python train.py --n_head=4 --activation="swiglu" --bias="none" --tie_embeddings=false --parallel_block=false --init_std_up=0.0355 --lr_mult_qkv=0.5 --schedule="wsd" --decay_fraction=0.784 --decay_shape="linear" --seq_len=768 --train_tokens=225200000
Each number is 128 + 32 x the weight over its row's rms, rounded and kept within 0 to 255. Layers, rows and columns count from 0. The size above them is the row's rms in percent of the matrix's.

# layer 6 attention output (transposed), 256x256, rms 0.318, rows 61-63,125-127, columns 0-255
size [100 103  97 110  96 103]
[[ 90 114 173 151  94 148  99 199 174  56 118 111  80 113  68  87 131 119 101 154 105 106 157 124 106 109 120 120 116  92  95 115 194  76 133 105 116 112 135 145 116  93  83 134 134 175 136  82  82  67 127 114 189 106 149 170  92 146 200 135  88 127  97 133  76 156 164  74 125 156  87 157 155 156 102 141 135  79 130 131 156 152 131 148 129 181 165  84 128 104 119 120 125  76 162 152 147 182 152 108 133 112 155 154 131 178  89 189  99 165 138 183  98 110 113 162  95 133 148 141  96 158 122 162 155 164 117 152  66  95  95 119  74 147 147 174 150  98  94 138 108 130 127 170 120 178 139 111 132 131 132 143 162 131 107 174 128 105  93  64 142 141 104 135 153 102 145 153 138  83 132 104 118 100  92 105 163 137 124 175 159 168 135 126 116 130  99 171 136 126 108  34 164  92 138 116 145  40 163 122 103  93  37 170 140 110  99 152 116 182 123 147  99 120 103 151  75 165 129 107 136 151  93 121 107 159 114 130 168  99 106 183 135 167  91 142 141 175 146 200 163  28 105  85 130 149 139 148 129 112 135  87 127 112 150 162]
 [153 141 150 136 195 152 100 115 103 170 126 156 161 124  69 102 107 149 138  88 174 131 122 124 175 173 143  86 153 153 129 126 102 103 116 191 239 119  76 101 106 171 113  84  89 166  59 116  68 110 117 125  66 108 113 149 137 130 114 115 125 116 154 130 111  76 158 124 129 121 110 125 118 137 121 106 170  86 157 175 151 133 139 115 149 132 150 154 145 136 158 108 142 116 173  75 124 155 150 120  65 128 160 171  86  60  96 142 127 130  94 104 157 140 206 107 123 142 145 102 132 112 128 126 146  82 111 120 183 149 154 125 150 119  73 163 117 164  76 108  82 132 130  78 140  33  98 185 129  64 144 127  83  88 123 100  99 160 155  90 122 126 107 180 123  82 114 173 149 112 108  69 109 176 155  72  83 140 124  88 121 155 102 150 106 117 171 206 124 115  72  67 179 130 133 150  96  99  57 149 177 133 108 112 115 132  55 127 187 140 102 145 108 121 145 151 127 158  86 113 155 113 177 163 106 157 140 168 142 120 136 134  57 144 127 178 161  91 108 153 131 159 146  99 156 146 104 148 167 105 149 129 116 154 133 164]
 [151 153 160  56  74 175 173 171  74  94 131 123 144 113 134 117 106 103 122 141 112 130 168 108 150 169 129 150 168 122 103 196  99 128 139  74  10  92 105 150 157 130  81 118 102  86 137 120 147 157 119  69 125 117 153 141 158 136 150 121 102 163 138 128 209 140  98 123  75 131  97 121 143 165 185  99 113 179  67 132 109 176 104 154 113  62 151 146 170 107 104 161  95 100 144  79 133  64 130 125 134 103 108  87 117 174  94 101 133 167 153 119 142 135 153 164 160 136 129  89  89 117 128 143  97 205 121 118 105 128 176 139  94 190 117 108 139 127  71  63 104 108 120 148 157 127 139 101 138 140 112 121  64 138 152 138 135 155 111 139 136 135 137 156 137 116 143 111 124 150 199 120  90 132  88 192 107  93 136  90  49 129  85  96 117 174 132 148 142 147  89 158  76  99 109 131 112  95 153 172 116 189 114  96 118 133 119 100  99 203 109 164  94 188  90 129 121 137 165 129 146  68 122 123 127 121 108 112 118 146 185 148 100 121 141  83  65 134 116 127  96 147 158 157 132  95 137  69  65  93 155 179 110 113 176  90]
 [143 153  67  99 132 121 119 103 103 108 146 117 127 139 139 112 110 135  88  99 131 124 160 137 146 169 153 111 102 154 125 156 129 148 176 112 141  52 115 125 110 153  77  98  61 106 170 197  79 120 185 113 117  76 207 126 108  89 118 113 139  87 135 114 148  88 129 143 117 115 124 181 100 137 172 124  90  91 113 146  95 192 130 104  99 125 147 177 137 129 156 101 165  97 150  52 153 104 183 151 138 130  59 144 111  97 178  48 200 146 111 108 123 114 183  85 187 116 131  88 120 124 119 105 164 105  91 150  75 107 206 158 127 128 153 125 153  79  85 142 122 108 175 106 127 180 119 149 217 122 138  45  86 156 170  97 112 184 139 124 138 125  77 137  76 122  95 125 113 120 150 104 116 135 106  97  85 104 123 105 130 178 130 122 132 170 113  86 104 123 182 133 117 173  96 100 137 137 133 140 105  94 123 159 139 178 168 104  43  84 140 131 117 179 104  99 151 112 126 112  79 189 133 111  98  77  91 139 135 193 116 139 133 145 136  42 155 120 104 138 132 191 112 145 142 104  99 134 118 146 136 110 134 168 131 106]
 [110 103 161 146 186  99 152 171 209 136  81 156 121 148 176 135 152 116 156 160  91 142 173  90 120 157 152 126 196 177 130  93 121 156 165 152 110 170 110 133 152 127 150 117  83 199 103  77  48 132 102 135 127 149 116 131 146 115 147 108 113 102 114 155 144 134 140 120 150 173 102 197 147 148  97  74 152 113 187 173  90  80 136 120 142 155 175 163 119 137 134 159  82 125 109 105 144 129  98 112 183  99  81 141 141 177  96 156 112  86 133 156  87 142 163  82  99  70  99  72 127 117  89  95 120 156  93 161 131  46 163 170  88 109 102 115 146 145 132 145  56 177 151  63 163 121 136 110 122 151 123 140 113 161 116 184 160  98 117 128 156 171  91 109  93 106  96 120  63 132 141 159 123  90 141 126 156  66 131 146 132 130  89 150 132 117 115 114 103 129 109 165  70  84  77 131  91 127 102 184 123  65 139  80 167 137 153 196 116 123 115 135 105 169 126 179 146 110 101 129 150 130 111  62  90 125  81 136  49 101 164 136 139 138 166 117  77 172 133 108 130 119  89 177 110 114  98 148 153 169 127 109 103 109 153  67]
 [ 79 115 145 142  92  65 130 125 165 138 157 138 165  79 132 147 151 109 126 124  77 145 115 127 139 164 174 117 114 173 133 139 179 192 155 145 168 145 121 137 102 137 130 128 136 174 196 135 149  98  81 154 162 202 100 123 148 168 136  74 178  64 147 131 160 154 166 136 117 163 122  77 122 158  99 109 143 170 146 129 158  76 201 139 170 112 168 101 119 158 148  90  95 142 139 119  27 157 109 197 168 152 151  84 118  60 142 185  75  86  95 111 126 152 140 119 128 105 142 153 151 159 170 104  86 134 170 137 127 160 146 149 142 146 109 137  88  97 127 145 126 176 183 123 104 144 109 141 111  69 162 138 134 112  85 158 125 117 144 119  91 105 153 124 135  71  82 110 124 172 135 117 137 190 119 137 116 169 105 163 114 119 159 142 122 164 129  45  95 172 118  91 154 171 134 141 164 136 165 132  61 117 131 185 110 128 151 109 128  65 140 176  62 175 127  93 148 116 168  69 136 209 123 176 138 108 138 161 115 196  89 139 125 101 160 129 109 114 107 147 129 101 103  82 120  81 153 107 166  90 177 143 111 127 122 173]]
# layer 6 attention value, 128x256, rms 0.0748, rows 62-63, columns 0-255
size [108  99]
[[114 111 156 153 115  99 122  91 117 120  70  90  73 118 162 163 176  81 116 143 152  70 127 139  85  95 184  96 155 107 179 164 119 173 111 172  71  98 161  60 125 107  49 155 223  80 134 142  92 167 148 141 109  49 177 151  68 131  68 153 134 135 139 164 134 155 116 182  93 121 164 144 135 100 133 111 106 166 123  96 129 186  96  91  90  83 113 200 149 113 112  89 123 118 143  97 142 107 171 181 127 160 105 151  97  95  90  46 154 139  98 117 127 119  72 133 154 162 121 168 111 110 138 145 137 107 161 137 172 151 115  84 183 103 145 116 138 118 139 160 118 143 168 142 134 108 175  94 148  98 145 119 159 183 123 121 116 125  85 169 110  95 152 113 164 120 139 142 123 114  98 141 106 160 143 152 104  61 150 142 149  57 114  80 183 115 123  79 114 123 148 154  82 106 175  71 187 105 151 134 108 165 127 196  92  96 133 158 135 113 125 137 129 106 118 144 186 135 149 100 136 110 143 131 102 125 131 148 140 134 128  70 107 168  63 132 159 158 119 147 115 137 169 168 153 110 125 107 151 179 135 153  47 124 120  89]
 [165 148 120 114 115 124 108 116 100  84 182 127 152 172  55 174  99 133 139 108 131 132 140 184 164 113 168 112  74 153 110 142 181 154 124 143  91  91 133  69 147 128  85 145 118 106 104 123  82 142 125  87  55 150 112  83 128  54 133 146  60 123  73 158 120  85  98 156 118 153 126 174 113  71 124 103 118 101 141 176  59 169  98 137 117 160 121 165 137 143 151 120 196 159 121 154 137 138 142 119 172  79 135 125 160 185 150 106 126 158  80 182 178  92 135 135 124 118 139 120 153 107 114 166 110 100  87 116  85 109 160 158 129 180 129 139  90 127  85 177 135 120 169  92 114 116 120 144 159 188  99 123  85 182  88  88 156 112 153  98 154 174 124 127 130 123 141 111 140 119 110 160 135 146  90  56  69 155 115 165 119 100 181 135 121 133  93 155 158 156 117 144 207  95 112 107 189 131 122 133 153 101  96  76  94 151  98  86 142 188 136 123 143 139 114 106 119 136  89 170 189 118 152  93 120 161 153 157 125 136 128 220 135 177 117  83 201 164 126 128  78  91 100 126 176 149 152 120  78 151 131  95 100 156 182  82]]
# layer 6 attention query, 256x256, rms 0.0775, rows 128-129,192, columns 0-255
size [ 66  77 124]
[[112 152 142 165 145  76 200  79 158  80 167 120 167  87 188 151 138  88 106 158 150 123 114 132 141 133 156 167 103  86 114 118 115  96  62 112 174 112 182 125 148  90 123 105 115 161 104 144 171 168 143 115 165 105  93 120 134  83 106  80 142 142 161 112 141 123 123  92 143 104 133 167  97 115  95 137  93 128 161  86  80 129 183 163 130 110 154 100 142 136 123 165 122 154 131 128 144 161 154 117 125 171 177 125 135  82 118 133  58 120 111 128  77 126  60 135  87 150 121  95  89 107 165 106 102 117 113  97 141  84 106  72  96 127  83  97 135 100 127 135 118 139 186 112  60 196 158 110  88 142 170  97 171 162  85 104 126 154 178 127 147 146  89  43 170 134 154 145 179 129 120 122 199 190 189 123  75 180 160 118 154 117 124 118 105 169  80 148 123 138 170  68 183 113 127 153 110 119 107  74  86 163 203 146 127 183 171 124 180 156 128 141 122 180 114 134 130 135  93 129 133 167 114 151 104  96 175 133 168 189 145 134 173 157 111 180 105 102 109 154 151 139 142 163 113 170 100 114 107 110 103  95  74 181 159 156]
 [131 139 154  79 129  92  98 116 155 125 175 126 100 106  95 107  63 170 177 138 159 153 137 110 100 131 119  42 113 158 131 182 134 140 115 119 126 168  72 170 115 173  83 155 153 165 133  68 133 110  72 144  80 128 168 104 130 170 135 127 115 142  74 153 130 134 130 126 149 179  97  90 107 161 116 108 103 130  92 103 126 128  87 144 126 129 138 127 125 168 117 182 150 176 125 137  90  71 147  75 145 116  91 120 167 149 114  41 186 125 167 141 125 156 119  79 135 114 114 117 207 165 161  86 141 109 122 176 139 156 154 162 112 120 124 121 119 158 181 145 151 105 107  95 149  95  93 155 171  89  95 170 136  93 160 131  80 104 139 156 134 123 132 151 130 103  83 138 129 118 216 108  86 154  56 118 124 127 110 138  92  77  87 132 113 106 201  92 124  57 138 169 133 142 103 111 159 120 133 204 216  96  68 158 126  92  95 160  79 133 111 111 164 113 145 163 142 156 137  71 110 122 156  71  96 124 140 146 131  59 138 110 123 138 102 122 171 152 156 107 119 174  91 116 122  82 138 107 116 171 203 179 112  94 112  92]
 [117 151  95 126  96 137 120  95 159  89  94 163 118 143  87 135 103 101 191 157 148 110 170 159 125 146 133 155 110  94 160 150  70 152 156  39 130 123 201 114 115  98 131 102 132  60 145 108 160 122 122  91 106  65 117 131  44 116 127 127  99 103 144 117 141  96  94 136 145 105 135 147  81 123 174 147 106 112 127 141 113 123 163  94 140 167  99 106 117  50 125 114 106 146 148 172 172 128 153  88 139 178  62 105 134 104 187 110 150 151  79 107 101 155 128 161 121  91 116  84  52 140 145 133 154  98  80 166 119 120 166  92 117 155 120 160 128 165 161 120 151 193 119 144 163  85 122  88  73  61 155  95 148 131 144 136 159  98 191  71 157 129 135 115 120  48 163 119 139 152  84  91 180 176 117 146 149 218 149 104 120 143 118 120 138 142  93 156 146 129 117  79 119 153 157 102  91 159 108  99 116 126 182 103 145 147 212 143 141  73  91 184 134 137 182 109 153 152 128 129 144 113 116 116 101 150 110 134 204 135 130 157 124 147 119 190 137 151 173 107  96 151 106 100 215 169 138  75 128 112 111 142 131 141  88 101]]
# layer 6 attention key, 128x256, rms 0.0776, rows 64, columns 0-255
size [103]
[[135  68 156 140 105 186 187  83 123 182  97 132 122 132 131 177  85  48 135  81 116 175 161 185 113 170 132 122 114 109 156 161  68 121 137  74 136  97 171 114 162 115 111  97 167 104 163  92 135 104 163 140 153 152  61 102  91 108 158 173 102  62 132 110 103 127 107 154  80 111 165  26  75 107 122 148 146 168 183 184 136 121 107  89 114 105 118  81 126  73 139  93 121 149 145 168 109 147 116 110  87 150 136 108 127 130 123  90 133 145  92  74 101 147 120 185 115  84  90 155  92 113 123 195 111 115 150 153 151 134 137  99 159 161 143 162 146  94 164 125 128 112 141 123 162 124  92  70  87 124  84  98 105  46 108 160 139 106 155  65 123  89 147 110 126 132 159  60 131 133 118  92 171 131 173 197 115 130 141 139 117 139 146 131 147 115 123 124  78 102  83 130 126 147 115 173  76 121 112  95 123 114 102 194 177 136 176 146 137  94  96 165 115 131 171 121 119 105 133 136  99 148 187 139  96 178 132 136 196 115 142 136 114 124 119  85 170 136 165  99 117 183 157 114 175 134 114  57 135  69 108 121 102 176 142 132]]